Weights of a small transformer language model.
Architecture: LayerNorm before each block, rotary positions, no biases in attention or MLP, tied embeddings, normalized queries and keys.
Each number is 500 + 50 x the weight over its row's rms, rounded and kept within 0 to 999. Layers, rows and columns count from 0. Numbers have three digits each. The size before them is the row's rms in percent of the matrix's.

# layer 7 MLP up, 320x128, rms 0.166, rows 110-218, columns 0-127
096:531431459428543477516520588392472472511513475451483525535508535509495393531583465390436509477550543474486542537553385466589448541463547530496474492549559520478469485570551519538554397512549535514605588469522382533493526425496538601466515451550604490560547467557495478441453470524483500498437538483441568511509488483571501488437558522596524497483427483473462604488546531523438573448535
090:488596557467559519498529406495546565577485481492579491584569546487505567534518492503473504422560571560593552470427484420459475534547517505512548485517464508629436513553448502517614509540558517536463444543478493568568475471503589549518503486436583511518515409462533445456496497568497502426511491488444420487471412566541500446543548583541412477463493542458471510614419479405520559497518
098:508469407479463543528605564578489518452427458515545539460568508539489425465469458431500496470472499416509574464562515565507486513614555482562585423504499543519486398481487521493507546508454490543542547559497570448382488478527561477507581491526533530446513488463502616538532543467492441448517360466527550543569399518424549489581506543457491409467514416518464551495506530587554447462471
101:403503543520537625542631437580523550533561468490457542544500482595449528481507474514500424502484533477503451462508435588517457554424536532389510502469419561364484536452563465482509485503463554451549564483520509509489513450543488536457448467551516490481436464600479489556533425548464454526446398470466497502502473541527433476503445486488549460593562509488544518584546569490574396559564
099:595537469493426396532537517593500515484532510477510518496471514456507593454507559619452450448431471424428489555476504514494504549491562498502513416443535486468483586435509442448483530439447429561513527421486455486613493416478469492509448526416460618528540551520481522534464518517562556492508510524513532486527488517417582644456466399514495545497418454585490527490545534522514411407470
104:427530478633567527640512476464495468457520574550377551530534476618453435497422498498459570558491523539501469495503443545466494512510525439463528520432425530502539495442535519574469560457516545425412445532454607576507416526554529504504453597548478464472536513424495540546443499594506527487493524605428454529447492546472457514495470531503533504465530380510494475480500474436417487444500
098:498462484573485617498457481557445461454612477534481502488516548420532499472533473512432612618608523431415535487453578591512552469500477493495477387424447477525471490560461424489523486511531526545515507468557464490454543457409468555526500501562583456450561491431510588463535483559487525417539466482462408486515490461430464515546468480574462517554482583474452576475524482432524410553555
099:517510565506443594445519450552587503489503489538436429562487476495542501514408528495471476438530506562562520479605503525528504377471560536490542478524526558416414447491474461528526492592448541396516419446560484471530463531497505556578483486540402579565446487537470481460543413506446566383480458530406514551508495529536496458447445589527481554428469468467524518474495499446428422615489
103:431470472465485569464580533490454520529457457554538523425462403527404600393449520547492572530493469490363567593476520414483491519407537525563460525475468499579469496430510477519519444468547531439469454499562476478436482509588585514459527498477544509474561472552617485471503483484536583459489440588464568524418440486596561465454553475565512494517474450468518548463478501462533551435428
105:431515575494570497482407524434445512583446493492417596398487491481551557551346495534455545451474479511546467528543504537462477431447476499496588527483575515555435563489516502583579504474456496493502502452448536552526523478548469427493415409531567362488607485522457480492443472544501489513522484438601495521478574512434587503412540548502459453493488545455522485465532588451491488504440
087:381454492531402465445609536374555537554431477478460497490466522578543531578519525469500457496496447528522512486561477567442536578567497564464492531505610466489473477482560497455488499466477538438461642489526454416477506539505543507497552555557557534528501545513514489502429469526483557472417495500422621543532514601515502473406487475469549565580473424527469490485468578558509573483407
101:533506571511457489555519427487584507511462599495534530581568572497518576418658534445454411560467570456514460555481494412480487484434565438406471538465476590536533468538450408599523472443542491515554442441541441575521507492554512444495491557498556509394518496505465501439512476499481492504468595466451537523489494493533464428509581550428557446483505564512505572547434490449490511558567
104:458528486572447520465482524552554546493562475561482500470417514395453508447510470504504488461507473506526455558565437521481575593474515546479589433563462613478532424460520448445468577518476368546555572519456402540537465478504432492504600461494393457483544390540451514472433398451451548524582437424584497538593481490487499491499507539508420446512474503463435484513485561468497475516448
103:535497457550453490543472563475502528486568436486457499515443488433545508548436535543488512522489493538573578397556516536360490502477498436445496428584465602491477488589489503517491458501405474519595423466521438564565426509526449555543456494497578521537453448590461470452404507511455539573474473463410497480424498457555458568591551530560518540553484533556588481608595466504493488479481
098:537414590430493666441581568495530378568401440454459527524527511510506484482547487389486511493466513516453496517526548533482561452398441521511526530483467504508455521506532572460431461476507494483551476493453503446421540502516643538511514483389481518452553454561453465480538572425457436496526587578505516460504583551510551472487582445513538443460474497452463497534409539519476480543539
109:472532562552567464420517583450465524527528471414525532466467506510544594363546527470373565516436516467439431476514496519550480523605426506414561435574501492472538394511553460456573542482486596545458449496520493595550566450556472495429544456612504545531420502448528563583549494542486504419522463480546523473528555466460494578536467547476479551529531569484558504543511551527496497494513
089:518463585396559572547515468511599496516566476444536399480506486505447515422519474439541548441511540520460435493514543489564507451445591524537543532484454434517476473528420463486564443543525475512400538530449452468442419502468646486539492459494451390520434521505561516450495462573496511472402514420526487518562360470487529428576425540523526510522551454500457531532561591472548514465473
104:504564532489448585503537632542453499509501548550498564452480476472494507536545459631477409571385465591524478420474461470394527552452431438547588466466540495501575461537573532445551567452444475528480515554436463519465502543456526456488553472511495498483538496539583612462552543494467523491551536479410488551564551554526491558435528539437577504476508573516475492418489534530441528600461
107:483598619485528522491440440475485498496438592405531480558488602480488551511527514485434568429497533477496481510486451457507575523552445406468523517414500524494543481503438441514570526544511514540450457504475515427449526492606442533541488523533550576538425538497457428479361572413544530488499517495499465426541458552539460486460480430530588553485519459505604425517634418481523484478545
106:495466442569439441506452572525447507557582517428472479445462508414523517509523487507499470495503544463563446538492543500530463568489472504469553446515490401440461532603497583574494368497470497461460406585532482550445519468513493431513526519495655537628541391482511445473560437517499460446527547433516438478617489452571500476449545401548472475514440528497502536583473503452534478477487
103:450467541617544511509527534499474426505479459551461579464540486512562615456526481458504519528415453514471391476512478540546448444488516490505485593434519538477398476605546505437425455441555628478468455482467520508471476424423616506444548540561491439467378576571564520440512452470536604466492550467480475470566484498436502510415480450481507582521508528462557518462499455486539489515453
094:454493520542542483542481464552465535485532427450460575497518603440535559499560520546454473481465547402512512515582479472412511508466514470549493509474489392412522553634570565495483483482589487428482583497510475600564550532448548459449511512445536544575477446469499518538570490419416549561512594455452586480520539453520444504447586506453566486541616524494429522463549565453437491534502
099:448492547592473610508468543466508418580489530574434439531470466487527483528522528528482548450385468553512543553476485505440490493472434479618538479459462476533510449500472575465380479500505537483596590654470517489488517566480473625496523542515529518511536407443475533517391431493463511510550555502476541417442508493501480585466540580440469468469537528556419439503521520525530553552434
098:510551475436489456440425571595515454496553475422463436589529535407452455498434572462611353395480512550556523484527398463532526551472505419448552467531583523424478478478484505459591440523499519461497534541504484517529498447509585491523533463517516513514534528495561611473517440523432527466537514528422474578528526552449588413452471531458477465440573435487491478554535442452532472499561
102:469590484491535429494457439451430489531405485523479430382442364570464503494438525539479513524456505425490545502527566496507467487488626453602477600442503469517457461568456502472477556559426492490499482499402545501460462491488522476427528485533502491381477496438550517470431487500406548565480462603508478502453539485525472514469552461517511580438490557548427493447443424452514605515574
108:489549587511559470498498428447458429441567556516402464399466528439443482509544435517435522603451518425436477534564493548518427636556540473397617562572465507539560490510545545471386493462513451418455577512470510516425535495501458529554529496493520578499540418548437540522467504552518462556478486458439440473486491528496494472456500486496471536452514483524460467527460482499480403471366
096:418490456431431533477457548508510575518528487513454422511447419527560531552521487494482526520439490521547478489496550464583504558550544510598520524585521483511473533532439538458484514438408555460586521515468494517490529459526514406396521521598498466439528401564581548582542555506477522557497491532535327478531458591540500581439527428500531534404508457546496581516509492482463457391553
095:449632499495549467525481480479346469470540479487421449535471519507520472469459522525549530570495492504464507447475439514455452500530522498480579564532456512534462586519425399430471477529491423571410490505400480545479627520528519534457406446515426500474455446448584544520517454482541418483565431509473459523449485488477380493521608448556410520451525480487470507529506513508512483501638
098:377539486513543468468533499468452547453437443497614517423516530514635502494582522526546495581468522499507557510469471561547495505546437508526488513537421504490545416439523509533467494478509474435489466551467525471448436478476481565568492510463527547515516422503462554514522616535589584572498558607448454516556439421547440543492470479490403367491509448479510532517594539560592433521556
102:472470456508535469466437525494398540507494417472500485507561526428502491524508442604532430510560522558536551502578606545558423439541540489564526573540487479499482540498461539417497542487523576442436539400532424444489480452392559525387496571471533578526441477518527498449425529497496496499545429543515459457653482493564594448505522503471535493539581443535476540573551482582559526540510
097:531512464526562524527461491563573427498433482562442521466552468450523408502531436631531490463506476578546549516465471569419497454436614463462356540514569513477508439542540490406534454441505461541504544473449470552499536529482488578564557562508584518528460534449427401487455424475549436442495496531451516524523512540556442548616411488539445484502511518509440523407488526448465554464535
099:464487582428494538452568457458534585486503637521583515531604554464563604516560496515431452493417523503563504492515548524516581538534536587574490498476494610494450444513521381531488525517545499526487525398566582458596492474550484464499450532480503484538487413449501605501401562491470412468499518487480537517535483464571549430530547597466477465576545532508478471526553449471547499484514
111:422507426528509522552547549566497435465522548469583484533562498504549494449442531523490403433455589498570532430463526490485492482437410488570423434472531545511522514483582535505463472501528442505586517490476570479493500484460558554512606411555484386535514437509521433456376583453532561512497459497468489537502471504481517584537481441583531514553522493443346436537472486526566546437414
097:566588440486544499529557543506496492457472463555537470522462498497458543537528465499554551541474540511523431522506509474550542541419502437515539573528558458460585479519507504554475543559582579535491536511472528548565522526600461479417548467523528582520520531553586537554617472537427537479395560598470552529456485419365429592565572610507554562491546519496508447479456478586513574514504
119:499512451517499544459476555591449508476428384501494553549421488445498559485482513473442536489538514472554444498526435457495444553475430597536562489520552502442469482529475502494463495567580557476537488571545433386463525522511537489478591516516490432480627569405532509585459484456498437493458523491525552595552430521459554585521451492542376435588450474457502498544501592550575529418481
101:529551537493548474473517430512615522523456466537517509477481441565469625517525484471475461424529577506498502482488517435613572424453480515590426516511493408571559554526456562528502584490594552475587519464508529499431487574484537500487471557541505455504491545425567374459568504455434441562580516573552480446449517503430448456522447449476506449493428545530547469600466403511509555499496
092:488442535494553504491470449556428584531479537509471603503550506482562514555533561344515498513544472471490450468537491477480453555471502452530497539425579506432457403543508448415536516560579593470500469526447496550574462522474529540459497520503501595454622490428492513432549558491457579483471559420480502499485417522535430471542524554521491538447504419586520409514574459427478401420466
103:545483481501454500641476517455480441518511468465503539553508517431566485476490424488489474515567523534417427407497538463458484448522561530499500517453563487449535559447512477562543412555463587533488500525539513531541444584439545567509548521382602528458457544486467620576457483446550513512473552467413442547546443544479489513442541537482446397512605449478435486569420406532478450460547
094:506484517556491499503520481492545480529550560478511518488483398491498500518515436480525539458489549486467465518385591541543496648565579439544517476478463402550607546545522420491558556559384421438504516531528483480481515543500493439524492605441452533456493548441553525536496467536440543478529501612514474478471424495487462523463520469538463484389571504503380468491564452534372534600518
107:496484472474482427562537515453462563477436396463538544441465572529561474556559547541572519579516596364517597446398451426519537583521526471465488543526415424529578477503545546465590563533481460510592499484511450514506566489539483532497537436457578452514444503487462508531494518518497544542526488462448409524485501487508473441491414502469530455477547426537411425415561549586476510568563
106:450513389597421522481476447531436632571507444537573497481493486580486522538569517557578464502524560521540513477582405470456496514461429480579485510498513525472519570514508582532492569493462516484533567491481453622472448440521474536511503534394480506416556464530512441513572616480481493449560456458473596531459514579461528560528457445515466495446478438454397499442564488451472427497554
100:454525554505447561411488470591530509469485414530519476483478449475458618462495527493600388483437424517509460526524531473485550519508437392493446492505473482553501456458415558562471438504467546477571546539575487506461536541628504492507490564432524570443445518595462472492541548563499505479517553489513536527400406510545488437519561499529426465477559525540591524627512407514526480586521
097:517442554444500560471527608550480405548519528530546432464447480448476503468488430493464477533588482523407427519507532567550566513550514565467468476454522487460563445473500452476517418538551515466418498563471624508526475451501487570581578498401481410486490507496503606546477520496496593519456506473520507528635548379457596519512554433529489512521432498578458493579509507512501449564428
102:513474555564529480449472615555492509555483609480498478525458463445496508441527551376435500390395558556562477505530376493534511580408514569510455515458559590537469572543476431475493506502423476529548436530484527572466449511499511412547524413561541506506487416481463536520401514472443509510553458631387522504504477527548466514540456516482470521483455478495518531463567476501502469406500
102:602453521531503544553458521469481486553568552437514478512471499503448380410481505457398453401572613484549526501453497601551443478445439494511439528458513472472607424490538483513572385541503551498495498469484420581501455533530515475500423472443440510506512491412618534602486560472437477501523528561506520455616505522498543522489568491513474548499543507610511532552531514507520436500431
094:484478535555484366415586545492382564460463539456531578501516445468587554475560502545527467603509556503595471463393476484544548514452555488390456519499409460568534551516531439502484457554516489496471586429457526490479464532463570525538495471525479469412538489526527509490395479384506476485536474493501539497458503459439527417539580492493553505590535508554361500564504479537492471515467
103:460563501525434551417534531549548569483476501466526486521503579537599580603483410559520474507492577481488441452521492576527506371419546453456466543409488458436554466491539528546500403483474430448608505502563473545427535475527463547549441574446505466537435532492438458528550517439471394504469519450559422520459474474487566441485535447440475438552563468476501559526571433450502536570485
092:402439417526427515552555447526545543574622538572507562487548514417487584621494511473523442454594497537555427472446469545521460509571570482580553541519490467513516507484456467504470583558467522469493467596467506496469510505506513523514464471526449450556531567531523410530564536510443419474466452510487434422466566554541526445476514467438527511520479550564659496431528519582477552506561
096:496502503450464501452528467527444542422513559461460555450480515472508502403467579506461560430494427542555520498539573562443529463499453492552410472620520529434594608470547414491371507474596480521446579482439435530560418560489422451485558539460515518491512588509475529514444543443458454518516453482463436471552499536494478518476495517552458434461511601486504489576529522529475433355490
099:554494440520564531514500463609459593453452480476466470516489457443455566503467463512477493529446458535495524480541431498502528530499540488602654525485454508431450538445529538478448436570355436529446494485571621517416516488560444487501548587463480503464497522572536433532549493530550493453552622471527488441431428460420496536480562489450559596507453558471479470500551549456455471478563
094:463520524490565525417501448413508551472509507482512497529466530515443417584491379535429491461528479453524567510565539520531504447543465467486440517532472566453465581565509610399479441398502441571526484372528565507406502465477558482582491433564496484562385476603486523470491414459451558483459461468472454442479507493543500483518472512567445555584570519550457580456445550485534525466476
101:514530491501532423461574448543586432439525392521497488497555476548487429442500505423538536482456439366540440512484567498606460510491497504482496573506488410518439496446523476406524496539485483552567496492384389493445421551500428545584470595549494590578509446514453543498472480562586520495475565513430496560510506500503463493477451543516434492541552526526393461445458494580419477503478
104:506461514453519522504564469558414504455471420586510528454506515514449439473536498519506549511516459423448512460384488433507510554480529514560555556504514507603514613528570474533529470452465487541443456478510502442541514495455534569543493515493385500500559562613605545529590529507568402468503588511481495537456526618561518435509503415601473508501487575406502586516525457431497559553565
095:545468501505471475511635557515556455581537428547537464437529550486528439521478460432542615576468448519477481539527423420451462533510570518504529471545425441505467545500488454540547441550509534536502435490541439585521479509510547480490484529526468555533542584471521519556537454482638540528531587558512455468485477522512472483567512372413458442475560580449463570428472423495398523544410
097:606535566420533501511583576444544496481403529471495443505501448484539562504472448500491446392477479532447450499559459413479468548441491481637444512472479540478415513548552430493407503582636530535465511569463540463498518422534481543524439487504432487475469555497431464480480474476496526487435511500484556447469553552458533484467489512393527547417653506488524507488471595504448481580518
101:465546415511496471527450451431454503525514369465451498545479527502506422481541401536472489481472568469529547468527550509528373480528584548504428485461390518469475437464562582512501532529468515481486492535479550481444517597509524475585559428514577462540476497503506427555581377451527554557456367562493481504544504470508534530438509561470569465453539501513511360413559537517538526555476
100:460515465481499593522547518513471468560537486490545485487477507441454476576533442445439537427523473382520501493418504422459462572511531562483452484507602525456426464541469475449521464444553483454411462486519534582436464483474603433539430506451406511588445467528399515503517455544447512436513419593542495522503605462557539454554510489547445608489492491540540519550504480555472649455467
098:469452554432542460463581459491520411422490482453405455459509529557521428478483570473540485430499485553560486449433560388558370482463587457458510562500535496384548547544455575485504510545499478503508371515441465493461495509492513498483385458576528443444492409509591543460534536487460481509544442461527526516530541505542459520474491462485460436463541524590544510509522462632494440589500
103:519455565430508551473407476669441483490526536534448549480519533452484598508561457472405510464575513465508463415487474505425498545566471529476417354461536484516526472486549533430496462494517521465478414503521412592470487498528442573547584534471517466488471568520408499453533533524373491597504519493495483572535535563445483438621465451485526561541506473515446501481513517450534530498457
089:524566513510480414514543550544443522471539535498492525508453546536518486460555548565459555545479473428525521430482534488484509467543562471416572556509515467488495466556457488525514503413467473511499397521522402539422542501494495514531519472525431439473417480384589475511404497459461535457427459472515489546477468517486446419372595490518507624499508596571510357379579466476497551508546
089:466541514548507552570534543521561545464430480526509560488437446481429436608499479462477423470486572538526545450457476502521518459493384449432566439446473500497491526423486421511535520492509496498497512460467468513499581536503400499556603507600475475464504519633483589561513529503537605511509455485474491606456509544492458609455531582463609526451507607491493434457544497439504474604489
095:504568473514420547425432492557443587483507519491524443506464437471457492562439468566573538473431424564621554472507416426400572560509529564562506551518506470499529565494585478464539517473617518529510570541522436504541554566508484485539440430429573439483491539523519438565506535469484406557492548455495513534509515474504506510563515476508491494471497423573437419586387553497530587477448
102:526497522509479474524502490509463481503356492504451521470474520434628469445478549574521454523502493528522479508525535442528438492344398499565545397586503419544474389556486473430465557451545514487474468405370410518485517448466542558445510498474617411491555508482529464520531472565443522557472463501443495582471458496493430496544545451535464449484408531475491516502436431529516484482474
104:459441539524501472500548435519517423606638444543548478472449451537459405485499543559524520519495464402462489544511511469500540524456410425511502479481608571475534506436518507464466442620584478481408486483552463582555548492519592525552470465431534442518559557359588476521527553523487522499516551483455488534475521476549483448483417511438489591497423413532514417498523480517458500444479
099:442541444470573470511488513421477512475509479492507548492531485546514474511577538557606496591431543471599486526450586567473492509499542469499537506495485381458518456446505576467452516472461467496474511597434525510499347485474495532484511454602438505436539557563502537518484537535575438525406465466466473466495564505467493557447459565444480614413466538567444491431466547500418380581530
091:504429445516448586544498463453474543531577440555585483557534560549487536553505485469496462496469548596465454433579495424532460453409595432517581503523385520566590528511477546604533493515497471532431600470553453473482444498539474399521476575475572434502494516582468467490528502556536477540451534594528522516478414550430465578509544545498489414493468417524484456458472517428530559555487
099:459521500520517532468550474539450494471408462465496569600512551504489509538492513445597493423401527446492637498492494551461580471412529516484444498435508526460473504595517583546518438439501469506432468536444542448507452439401484455515518547491423445574615513404514559509572483485545412482459386584423489438488513534544427506471500466455533514450539510449435449486463523514535499490614
098:569451512485449519561470496578528504588525542538540555574460498489513473518523446462453543584424522507529512509476424469403498525596523440479502401506551437508460546483426607499612423394417492524418484572508526511529532559524492467527496586474495499537506523505507453554435543514481429471384580621520548579520595479431446501477459547542466463531560499502539469486458489565470535445588
089:452476562385475480500553500500553541471488507544506562518510588561545475539432401524513506526599524547508554471531531568425459499516507502527423460508489611444512495400513472577537435496439513480571464545494563474470526499532490535520428502443420486439470406433459611489532544503371519420533517546426480515436573519443434472574455518565556491504539501458514507508573503372558573447480
107:521495506479494530460494485454546449443532609498459516572463436573443517539539476422554524541430483597513521562490594522526545510380481381469561489541403551451523504450542414473490527493538553468579549499437461560463526447464456422457507480532439486492531475512566534508548527541480490616473404548535389534401489479458560413491584434500523494543555535579442573521531562450492488520510
094:443590567516527497452549591502463518455549509399606537516506420467419452467521535545517459581448546621537520526427382540592511515521455545476566501523532574465588497453488415516418562533478473480544483518530530491500490429527470514570544514402437610520526571564521586542465451541511479483545524479462454501538495461508489443557521501490549582448520503552518487434489566551598545565541
093:542379504496528488531531583485458505438533531535561444448495417540443513363539560510489525536465495566489477473508442457523514452530464497462494488546579444536475427507528534443466524477563546467484630440545549516617418464528558607501520547607460528555499365570476561458560496574434447537487550450493457499452545484506432480522569557427506520511450489427497452474551492537481476408491
100:550534439491457482512399491625507474504584467506514514435520438512530471487515516422428477512564447488404511509553449464516509502615487523488499483505525418542491402513550489535570466441443495447472528520496448518542526528500446463495527447456548571553544462543529487426569522555532568453485524437550577514427457439481452537587531449518535459579365504485520361458554541425501501644507
098:525552554471494444488397472471560429438494498574514507537499563491478527531514484453552533466542477469451522490534462398537474547524485536471551528537402419493535471436430442480563488483485571509516568468517492551582442491482390514431551417545547480511416463555549501488572541465542558534486550423538423579420538485453477497628448675416526555455488502422486510520475515562485428495509
104:549447538441465509480479409412478492505507506494491473441544462524449574459550542451425444564453487520373523544529513495515420414562556418398476560540425428509501462546538546470510487426577490523645510518419484502458522496471499447496495546424496540469430557496474512417510550434551480474514533512579478541463556524643426506417522599453482467497582495517522526488556557439492544458479
097:522516427517457476526509557521514556539435405482414561579450387468565468536513517532446445514470395416437466416476461522441499433536576519567552456485520443543468480576507500449512475518492452518497515535577481522444568484453514509463428540464481491502531460595435443426457525541513557551533434512431504511452534438482436594586462649507470540400531473500542513466583579532464513491565
102:547460527433487510493442525535520466509538508495514440566464449526428473503575565530500594467443541476543617531499578474486554498498457470524523606576538569460585537439357545492419550471519547482561491582514496528475547518560494458499482420453545539616501452463449531496571614449550525496552473572428539549548447488471571461472493488518498500513549543627422440502477447575453542545464
093:551482567494407424512452551480580525472581555484483567500467509484482502549435470555575526533587536476535502459510552523425520497385425542575461522622461421570415544528463509533487555492492529569545522478475500478501551431537514490531425493561513410480473489547483398513437368536496470448550415504468481564423527533535533541489535559516614463535525593476534468555542590503464486564462
106:499502532467580409549500482392528541528612508546441532563502535555515499476454488424537532526591514550481420463555550402535528486568473522583470499509444514423559484504541450512564536453553496519396566475537498548479465548456428486501528557548467612501572551478439560514453446503477518542483499455497466537564539494570378560497521494478464437464458579447461407446412604506471580452513
103:397556353472545526520373472428522523526559498566465571554566435541456607525516557512464526404467481513430492486453600418489482515434492538420471503563493545557517503479476483541564485506556582442532540487514508511572514495514525519467476473496459505552505510435538535557500546557485450489443568481491594469577507536576464561402465374539519548494465387428467499535531532509545516473553
096:526536569463489568477564517546536532533518445463470448486476489476387529567432446481576551636459538456508526510519501469404500570557512488520555465518465505523484483469518501513426506391559569529559491527386463567464589474567506482459544480547485461521434499538519490492532440478452524604455579491464432360495473468509486471532496424451579460577614402476568522406492533465474444482499
098:502451415471465574521471442442532477425447478473489501496615472489498552507490565389461403536519411467492449530436467429521556490480456461536577495502618605539504447572504519515515492521515516458543475504523509551439461461529458546478581524630475529562549479501424499546533396489407458479532465400481536439473487497549492504584497477508458516523637561466478449535388502559525550445491
100:519517469506507559543476422472471480561430547497520500444392542493637558567531441496498513496403570453538607450511577427592327523544483476509481523568475467447465497544521405518518566491503478535520463478474424484525563499456518475492532534544437595549450505524438541439500495471498553501504478467488534390525453528458495465477458514467527554548513499517585509476612468421412475594461
094:584505549446522504513497399489542488473440527418503534459477353533530508395535474558492428458560386466509453554545517559372486509513517505486465434535463566479523458479445470548474522553476414454547490450459477398468466520464548454531468357475517492477502575546514547478470448505497376502524466493433447572538558580470499551605497530509523390516495541468483499438511503495476520552421
099:606460553512420425496357535513479430429563523465496498458509502478515496548543544539494496472538485522523544444535462461421470540528575515535583405504491496507418601482433494492449508489544461518532525442448516471531501439505483478487458519441395530528450469446431570532455435484496496476565542651503448508511481537514592500468478458595445519459465413425502638508429416485414505476511
098:509465493456663463490496485491435463525499585513453477470535583466451538506450526505479511603446521465526482496482438573594460514458437524538530508525478444494469606592606522520504562565471494355452484440515551446536510487479486567472522556527617462470530507550512523452439402501497475638519491455492512484570546489571489489479497485563552462419411511516424550436570562465481502526519
091:540512534489492487573506497544549438563465546534532487530506584452543501384595468454499549493500513429456424511572551583492478480608519542533518427416386490510532518436491441467501489432452513558527620400419541475449489548394447547487542449547555480555502545515498497472547504560570501472522528467563475498551545499504547498483573554529501473470512508403454568625475635517464481548524
098:549429516548536464522549462451585518561474415567451462448419536462520536523496506488607485444475514471574515461504404508417575488484442493479481493520472615537418515513488472446361522476523595530443518422503523526518566648501503492533514495511477539482502463569512420539497523438476503483456527491579404528577564509567456572500478495497495557437501449520511446561374471514506383522471
096:527499415513441444494533484489376427477423520464512413518411525481550481503539575520406530467578533443493489413459454469460546605513468399622527586521493430491476562481511501489520443461514477515476493442550573399515562593505508467405506456455519511492393628509486519503526532477499548602511468490454497435559532480442461525569523514482555514509557450472532552497475544617506468509499
099:470539481572461537454582524533569471554568472434370486492487517555460513539569538562542580405551512564403490495434562518561480468575454502527524540445525555446469460491487434471505473503459519519584602568456579460482549478499424524448451486515526478455553437539497606507491449467420507516568610503462476446485447479460458499510472483441519568474525428634534557430504469617526499516498
104:462516560648535580540561511387465475462497442495480597474477461502494406612517560440538485526510519482440539456485566554450585526446514581516493500488524469465502512501526457444427534499646518380466469476480566469522416503547456495502496607509546469487490542554511482463526626411470492434450448552470456537425529432455557475593466440524519548454486477556508500523466517504455542478493
104:547518507527531510516358538510482424394527517476481519498515578536566547534544547489514473491443501504445463450532507508534478545531478627486452519578580503534513540526502498432501498529490609502450639529462554534506406511512534586432474497528479458515498448474393550513494495591484547577540557455458565552513432483480470577447422475509440559457407511466461556383425511480535520521385
104:539545500492459476404354492578520538541435419495414491540501497544478491416528563498543525510562496493527478572427491425499510576517571512470481460511447405547464463540504455542424505510531531482603469583550518411475553408484438425437508497469479587514524436488580374490461527509532458553525540499530578558522521500494486504394538531567443458529524444558583494498529601443468569486500
104:476423484504511489424521550511493513498490546587580447518510533507562519500531427585562552522391431505613559518467471537436416456506490559504571468576477500435481548483522549453451532456481473477480502477430499606533492445503454555487547438564503426512433649530518491542517531501533579461627523503515451531480347461438514445553471423537481564434467498427524506473547456500565466458506
096:478532483365561575471536558478489486542389416430464496498572450475403472520526586522572455428436441516497476465464556559496538531530542521571525535454441491495422414502417437530479503553462483529507482481415546519495476558462544494442507459503617576497530523483504457389474540489504547452485591474575535469520494580482426506369406514484444483441484581533577501513506516519511485418513
101:545508470547436601537476508556446510502504532497499477562514447553457534523495527527473508496478531561525479495587495483416549521596436438581518540502474417475521536496533524546538452435398428510435522455436540510514436557539457589557420564507495483430496462455478488621535471445336558478579486402537437426484535430545584499416454517498477521455404512498487492469440442570480554463464
101:485431478473460442489510541555589553494609519506547472475495410391521526542389536505453490472442541443526562539473523495455411506509491459509431472452492502425497456539488485419494546525525487586443476626472449480488489562455563384484512460467476455372532554566423519602509480435546459493450488590472524528497455486481429566593529389507488492488520488510520577500472469612557473496523
103:457468450582447492469503422485475462518449491648467467514407521548586513548569558438590481428505525523524480507549472532506557523466528468457566539472447600552476522440561547506458407454454552499539491443502528506573519540515523406509461386479511589523543489500545490557495531504460440410424456415439592561459426380482471396533458480487492448532488502464490522541469516450409536511499
108:513532440440496425449465452523483568485448483520526483527564430562621358532465441406444580461595550556537508533477547453463529477426511571500535553573531535471557493413455441517476452461529396476587529454526477459493525515547475436576422472536535493457457488433475522518452424550551453518518446496526520477513540483609458555436441629511544501554486516594461503498493519552520541558470
087:433610490529587574471516500544528503509577592441455492559557412529499448481492449517563537462473426549494487525463507444494528463492497414481471536504538486484377462490473481403507466597607558633514450601517550424567494510516453533545519524508424586526541477534600477557486529571542411540497568476503507428445543482512564455476542514523551496456514472543557423415473538478490536436467
105:493394459504507515527515515508498485501410457542469443514514402576527494438574342600474512495526574428453496528510516552459465522479471529395572574411468444458432518506602420545442459508505556512474514487564419428562533468442485500492525418470405463571480507583593433432508506462519482542467475417437476551473492525532449499481525482511461577562506494605560502573490478455490494500541
101:494480503444522532549567490423483470540589471355492479429582583508450393478513535537531553573466484539472525481541532595469540440411523545545462488532499497541529491510563550450505493537468438480572469498564498477545412499509413473547462555485570495531552596474614549538500373464590469547514476426443488495435471505498494471478461515487436516488523568425472509504461495340429525510521
100:497476569511351497487530464498550458500477544491503468478486593548519546449455410562598497608489554437500547422515552516512451554541418589633549474475491427439516523500573455549451530501532493414543429468548461472624477495529424475520468553574575506518512462486544450516515563547457502504533369492534531558467518487620524555497522503489562530489549492579459482489451529492481512573452
101:523515517425548525433538528521437476461541505534468466467539557456451456442563483537550558560535521479473602530524435535468424471528536582522545487424561518434434538452511526443552513500448508476520467466402488428484460506529458478449432581543500504559536438495460477419651461528449422456539462563486494411498651503466452507520561453572567549419452465396507472464413471499469537554456
105:539490466522515467524516460425498500498586449409556532429430546426530615483561441520530427408504524575519506589473473525528490366503521546558566478521539375492576537547487452451478518428528504529476482546553541494419509487434483486471474532478489513486548571577497476390519494516508396517424523439537502555492519547513581569603402514459433462468481523514452519463574470483453417574528
100:521445469410466498512505545553466533496535478494486450642535509601468540457622404506480551549406582449497474526532463557486540483501545521479482406424504516615658541516384448542473467458473481501524436517534454527456449474466476547471458503565481566433545499454544518545514478588497539447486474463527537517397533516502447601476459496534454571450484527496454567458568521501537465432480
101:500459501534483418500558596459523553498502503565537501417488564427586488462464515554533462554545460475579412405477505533526503533475495485486566531520464514528560482553597565531486518535475380553573526534424477491518502540506316455505507515554445539554545485424524403489465597490473549476539508474497501520440480608506461514484473522487464451523456427554633607482545514456445503534457
103:480450496505484539404597551579541467407551534564552481534564489458510550473530508459505503430480514462558481480393487452454584505530423483458499425437498529497449527523497564509464516513479459465511520409575550375407472511475500380527470557515507413525492436495504524538506530473515459536442540456552513497394540501427426556484508428594443504526475452516448547518660468515506387490483
095:525461515421528465437542542435476540521509542419503619506562480549588604443491510515571572535529559452495478524506495482521528512500488577519409584442552550346450534556541584465454449387485449426486432505504494481440503482443413483521486497467430501462466516445452466538582536505603469542471525506474522504486504525482502504553470592596522479557542386465530406512430502451504483527442